{
  "norm_place": "pre",
  "positions": "rope",
  "init_std_down": 0.0391
}
Each number is 200 + 40 x the weight over the matrix's rms, rounded and kept within 0 to 999. Layers, rows and columns count from 0.

# q: layer 6 attention query, 320x320, rms 0.0252, rows 0-46, columns 224-255
# k: layer 6 attention key, 320x320, rms 0.0253, rows 0-45, columns 224-255
q0,196,159,211,174,171,176,271,164,191,236,155,221,178,202,164,228,246,180,172,162,188,180,215,227,137,185,195,262,183,218,108,221
k0,236,220,202,144,242,262,165,207,225,207,210,191,208,209,216,230,213,207,174,200,196,223,194,211,232,194,189,128,223,210,111,125
q1,229,136,197,184,135,217,184,263,217,193,201,226,166,213,189,165,219,203,178,154,216,233,206,189,198,221,139,227,260,234,217,173
k1,198,134,139,210,188,195,195,206,249,248,200,210,237,161,197,210,243,207,187,235,195,264,165,176,201,143,159,183,129,234,228,280
q2,195,209,241,202,307,203,167,162,158,169,208,171,226,174,209,223,148,199,204,211,217,206,155,232,203,200,137,250,198,228,163,187
k2,149,136,175,168,182,141,161,182,178,179,266,201,135,202,166,219,188,205,172,156,200,143,226,182,214,236,205,200,194,192,241,214
q3,229,254,178,148,231,217,136,176,241,123,185,184,197,230,262,201,230,149,144,211,227,207,194,211,148,258,170,212,183,257,169,176
k3,226,192,242,248,240,188,217,222,189,197,251,198,240,204,199,181,251,291,231,229,174,184,193,180,262,139,211,200,181,164,141,221
q4,177,161,159,224,286,210,204,173,209,187,185,186,210,150,202,183,194,202,156,215,263,211,207,193,201,214,138,253,219,197,229,212
k4,140,152,242,181,255,223,169,128,187,225,235,195,242,205,265,189,205,226,177,234,187,199,168,159,215,185,227,146,197,189,208,194
q5,206,220,207,195,169,161,223,243,276,191,187,236,220,214,209,209,201,183,168,244,208,175,186,191,180,212,140,164,162,184,203,188
k5,209,174,191,220,191,238,234,154,224,202,170,204,271,165,258,210,246,269,234,246,222,239,182,194,171,125,214,215,225,174,224,242
q6,219,214,228,177,213,195,187,232,264,226,211,213,134,179,253,225,157,174,218,213,210,281,231,235,217,175,227,191,171,180,203,231
k6,204,183,205,221,151,138,241,267,239,170,221,194,221,204,185,182,190,177,264,174,181,165,241,194,217,223,182,207,198,215,231,228
q7,197,230,190,217,159,162,208,203,202,235,160,224,202,220,204,184,244,211,199,188,144,178,201,172,212,191,153,173,171,173,165,280
k7,194,226,210,225,172,177,219,155,214,195,155,232,172,181,196,209,231,220,227,252,186,212,169,148,175,124,191,210,207,204,195,223
q8,167,195,248,232,177,188,246,190,230,217,155,232,167,231,170,221,235,255,191,143,233,218,183,206,224,220,245,186,171,188,183,219
k8,222,184,210,238,157,158,176,132,189,201,184,188,212,180,244,150,235,189,221,190,176,221,215,190,233,174,168,197,194,187,160,196
q9,170,214,252,211,250,206,271,158,236,192,224,202,175,225,215,229,163,238,223,178,241,179,221,152,250,190,198,218,117,213,169,179
k9,204,232,201,183,195,228,190,256,222,196,143,152,228,226,205,189,162,199,201,163,145,191,168,248,136,203,143,243,161,220,195,179
q10,211,292,255,152,227,168,150,179,189,214,171,164,181,273,183,240,261,197,157,208,183,218,277,231,157,242,150,204,209,236,233,212
k10,217,259,150,184,169,168,223,215,190,243,132,200,217,181,159,187,227,224,205,242,184,201,174,256,193,209,182,262,242,215,225,232
q11,228,213,202,201,203,208,191,189,215,210,200,195,182,173,184,168,183,101,237,220,241,185,266,170,186,116,239,180,169,160,202,193
k11,255,247,203,217,208,130,219,205,142,139,201,152,146,222,189,150,173,163,244,218,176,137,239,234,165,222,214,93,223,191,195,232
q12,247,169,166,191,212,238,148,183,235,205,156,295,201,195,132,152,219,188,166,238,200,194,232,171,211,224,144,205,120,218,219,209
k12,201,193,213,214,216,146,181,164,164,171,188,177,223,214,112,287,238,287,311,196,228,193,120,171,183,184,213,328,232,176,108,216
q13,213,199,169,131,221,167,177,170,201,217,192,252,178,178,221,211,211,196,193,175,234,235,214,229,173,212,173,185,260,205,215,230
k13,206,192,191,207,149,226,238,209,302,175,200,278,249,196,203,205,165,231,225,187,237,294,214,241,233,207,229,172,172,174,202,218
q14,224,170,183,165,215,165,198,183,161,173,216,241,220,246,174,191,178,229,198,264,150,162,202,140,202,193,164,218,223,223,201,215
k14,192,174,207,221,196,127,229,217,200,207,182,226,248,210,223,160,121,247,133,214,162,173,170,115,222,192,243,190,124,203,250,246
q15,160,264,205,290,145,141,156,213,167,131,250,224,228,141,233,234,225,180,145,157,205,261,247,181,188,268,216,233,248,152,90,137
k15,185,200,194,265,256,188,153,161,183,197,191,166,199,157,216,232,219,262,179,160,163,155,212,213,300,228,220,105,163,196,202,188
q16,208,189,173,225,168,116,164,254,225,181,221,128,259,106,221,167,251,170,158,187,177,194,219,204,197,221,198,251,167,188,211,181
k16,171,227,226,184,192,285,220,198,239,155,226,173,227,265,228,169,207,210,211,199,161,191,230,204,161,275,208,238,216,182,176,230
q17,219,148,132,217,176,293,209,216,170,253,209,262,267,176,212,127,127,156,152,184,182,190,255,256,194,243,194,169,156,136,251,251
k17,200,161,198,184,165,151,167,149,222,136,229,187,313,184,203,192,195,136,157,148,220,249,263,169,212,176,182,182,178,171,255,256
q18,156,194,218,201,231,199,224,246,208,195,204,199,202,243,270,198,182,199,133,286,236,175,123,138,194,184,125,175,127,211,244,247
k18,214,134,244,183,200,201,207,191,207,201,177,258,120,176,204,257,206,229,244,206,266,210,156,204,208,225,242,165,166,185,134,152
q19,222,183,193,261,137,245,190,240,177,147,202,134,166,210,129,229,179,174,219,132,232,190,260,125,239,109,185,192,201,170,212,156
k19,207,229,242,238,214,153,75,264,230,273,207,145,166,171,194,180,184,104,205,212,199,199,131,182,200,168,252,172,234,176,204,184
q20,185,204,309,138,201,176,102,212,99,194,190,70,103,195,112,138,277,205,262,121,291,154,184,60,101,210,221,240,256,213,215,149
k20,210,186,259,208,201,99,204,265,148,208,215,106,241,216,228,190,218,107,207,232,223,107,152,167,264,252,220,274,174,217,262,175
q21,161,219,245,204,178,125,200,264,220,248,268,206,153,208,135,182,320,237,219,220,178,189,127,160,184,206,186,135,202,196,139,140
k21,239,256,238,200,152,189,186,157,115,173,214,145,252,166,195,213,178,140,188,197,267,183,107,270,213,269,196,219,268,123,209,207
q22,180,191,206,251,184,156,162,156,181,176,243,173,110,207,185,156,193,235,198,154,211,109,202,207,235,218,146,175,252,208,207,152
k22,192,230,198,148,212,238,225,242,151,252,183,234,265,115,209,245,178,249,219,249,156,217,146,288,177,288,237,173,227,162,205,152
q23,205,186,230,199,140,287,261,222,174,252,145,193,222,160,219,194,151,239,266,172,203,196,278,174,147,155,190,162,183,253,209,226
k23,167,179,179,172,179,148,204,231,204,231,205,165,289,145,240,270,213,251,148,130,196,196,251,116,140,209,142,123,149,156,213,172
q24,183,214,224,210,267,166,200,233,268,133,252,251,191,192,125,160,235,164,242,159,197,146,238,215,187,263,189,167,195,239,222,236
k24,260,114,203,188,202,262,217,104,157,185,226,175,250,207,259,209,258,198,241,152,259,221,293,204,166,244,261,209,235,222,239,249
q25,234,213,131,196,147,219,244,168,175,226,190,247,202,228,248,195,146,210,164,193,183,235,227,215,176,195,200,97,148,145,224,246
k25,178,147,158,215,120,253,226,219,243,209,200,344,241,223,269,181,196,215,256,268,196,211,187,140,145,162,169,244,248,206,286,220
q26,230,170,225,194,203,193,192,231,195,274,196,248,159,239,176,164,161,176,221,119,203,271,216,127,178,170,306,202,314,130,173,158
k26,161,206,128,260,287,213,189,177,175,222,250,133,217,184,131,273,213,238,195,207,227,153,216,146,258,191,172,120,172,146,204,274
q27,219,195,171,149,236,201,148,249,175,193,173,201,133,250,213,128,164,200,211,147,188,194,248,172,131,149,226,181,268,155,245,192
k27,214,161,254,206,237,171,227,210,211,199,193,212,160,194,216,162,160,211,216,203,169,125,149,234,249,254,154,161,226,133,170,175
q28,183,209,154,127,180,197,303,192,204,219,173,241,210,214,156,281,298,287,156,238,172,151,217,281,211,327,229,256,164,203,232,274
k28,223,209,318,169,153,246,270,153,230,168,206,260,141,249,227,191,156,270,223,281,218,194,261,159,131,192,213,257,244,243,247,207
q29,197,189,282,200,267,170,262,158,194,215,201,154,169,242,78,204,157,213,225,231,149,161,169,121,180,120,191,194,280,271,232,153
k29,174,203,167,247,178,163,186,214,178,172,182,172,239,161,239,209,140,132,201,122,142,145,183,210,171,275,182,235,198,194,209,195
q30,182,237,206,252,145,245,208,167,227,172,209,205,155,227,219,207,188,134,120,184,226,167,152,255,171,245,230,255,167,124,205,231
k30,174,230,225,178,200,230,247,180,143,262,196,233,196,242,151,190,251,172,259,225,138,207,215,144,194,233,201,229,182,191,239,188
q31,270,185,150,222,235,190,210,200,239,90,165,171,106,253,202,144,315,123,215,279,285,156,246,185,169,165,206,254,192,241,213,220
k31,179,215,202,163,220,148,212,221,242,135,240,284,215,211,196,157,175,174,165,155,118,114,184,227,168,297,169,246,225,276,268,188
q32,181,154,205,203,184,161,275,184,220,215,205,172,224,176,167,176,193,225,224,217,234,145,230,212,156,140,194,198,197,202,215,232
k32,179,181,212,266,180,266,216,146,175,215,129,190,196,244,196,157,170,215,255,252,196,233,206,211,194,235,222,198,177,176,75,195
q33,162,202,217,215,238,175,218,180,243,251,188,182,222,195,196,179,202,245,174,238,175,170,207,191,261,176,189,188,202,240,207,250
k33,127,158,231,319,280,159,149,193,231,214,207,256,135,203,194,223,208,180,206,190,259,238,209,259,148,182,160,187,190,205,248,181
q34,191,198,174,178,248,171,188,243,239,263,194,221,202,192,226,166,264,183,199,229,192,196,212,172,172,244,201,193,144,231,144,169
k34,179,196,166,232,227,192,164,250,199,189,255,220,203,200,227,195,212,256,229,201,155,165,194,205,239,158,206,244,212,179,230,241
q35,225,173,179,223,202,218,258,165,212,191,221,203,200,209,152,216,173,130,157,193,146,149,164,204,187,185,163,238,195,185,215,226
k35,206,192,215,181,198,310,203,213,191,216,192,196,254,207,196,229,198,205,232,124,172,172,171,213,203,286,198,186,171,163,190,176
q36,162,154,171,194,188,219,187,186,202,258,166,245,213,151,160,245,206,200,243,207,185,159,213,191,181,218,237,222,145,148,213,170
k36,183,200,223,193,211,219,154,202,189,182,222,226,217,225,199,171,236,204,212,212,265,247,249,171,231,155,200,189,155,226,194,197
q37,177,228,163,206,203,158,177,180,197,183,227,223,248,145,174,132,167,229,169,208,194,191,228,185,213,183,170,237,184,169,159,160
k37,162,176,177,167,242,171,203,195,204,170,177,135,222,182,212,192,206,201,192,161,231,180,184,229,223,201,228,109,237,154,214,225
q38,209,231,182,231,252,167,183,221,171,205,205,241,173,247,259,187,244,228,209,199,241,165,319,192,195,176,146,146,118,223,179,171
k38,173,182,170,180,204,199,180,149,160,209,180,157,173,136,203,230,155,168,178,164,205,177,176,257,212,156,236,191,200,201,170,219
q39,224,227,198,181,232,175,216,190,207,147,233,190,216,172,206,153,205,152,180,199,285,297,170,233,181,251,193,191,209,213,237,163
k39,205,163,228,213,146,152,151,196,215,246,216,253,178,142,232,190,186,195,201,254,261,202,196,168,195,203,243,175,209,134,203,218
q40,207,153,214,147,186,188,190,252,211,151,197,180,259,205,196,148,175,175,187,196,249,266,159,271,197,199,161,236,191,238,247,174
k40,205,189,153,205,236,204,150,178,215,159,293,197,151,148,190,146,178,244,200,338,227,206,256,172,174,136,171,188,205,192,145,216
q41,169,192,216,216,151,179,200,180,212,187,243,261,164,218,227,274,178,201,251,231,164,151,256,252,154,179,168,189,223,208,222,191
k41,201,195,162,212,208,222,178,183,188,252,222,180,202,230,162,202,245,249,238,95,213,198,183,135,237,215,210,254,210,207,227,251
q42,179,228,232,212,245,181,187,180,230,242,221,203,207,230,254,145,230,239,219,191,130,259,252,184,263,225,137,167,190,229,198,260
k42,289,226,219,221,185,228,254,211,244,230,233,271,128,172,227,196,218,209,241,266,183,224,230,215,196,227,215,224,183,260,217,172
q43,166,228,180,249,148,265,188,147,202,191,193,186,230,188,242,226,211,216,237,151,199,213,269,176,215,239,234,199,165,153,153,165
k43,200,195,286,209,194,214,219,226,171,155,245,166,222,252,205,215,207,207,197,176,221,185,250,187,249,163,184,214,143,168,235,199
q44,156,205,236,183,217,186,173,265,212,219,188,189,197,210,192,229,103,238,160,256,152,134,177,184,241,173,153,190,174,153,217,219
k44,193,230,207,228,197,234,245,264,276,219,135,214,224,212,89,146,186,252,203,135,213,222,237,230,206,227,227,216,257,241,187,223
q45,247,227,144,210,265,209,144,215,272,209,227,216,147,260,193,173,206,111,262,197,251,261,199,215,231,210,181,266,198,186,218,232
k45,200,154,224,220,204,267,194,192,200,184,171,130,180,240,240,247,174,175,267,163,177,217,222,243,216,216,191,200,181,209,232,166
q46,214,277,238,174,239,113,162,187,263,215,245,141,206,168,229,219,153,223,209,186,200,144,272,156,279,179,253,302,157,221,191,221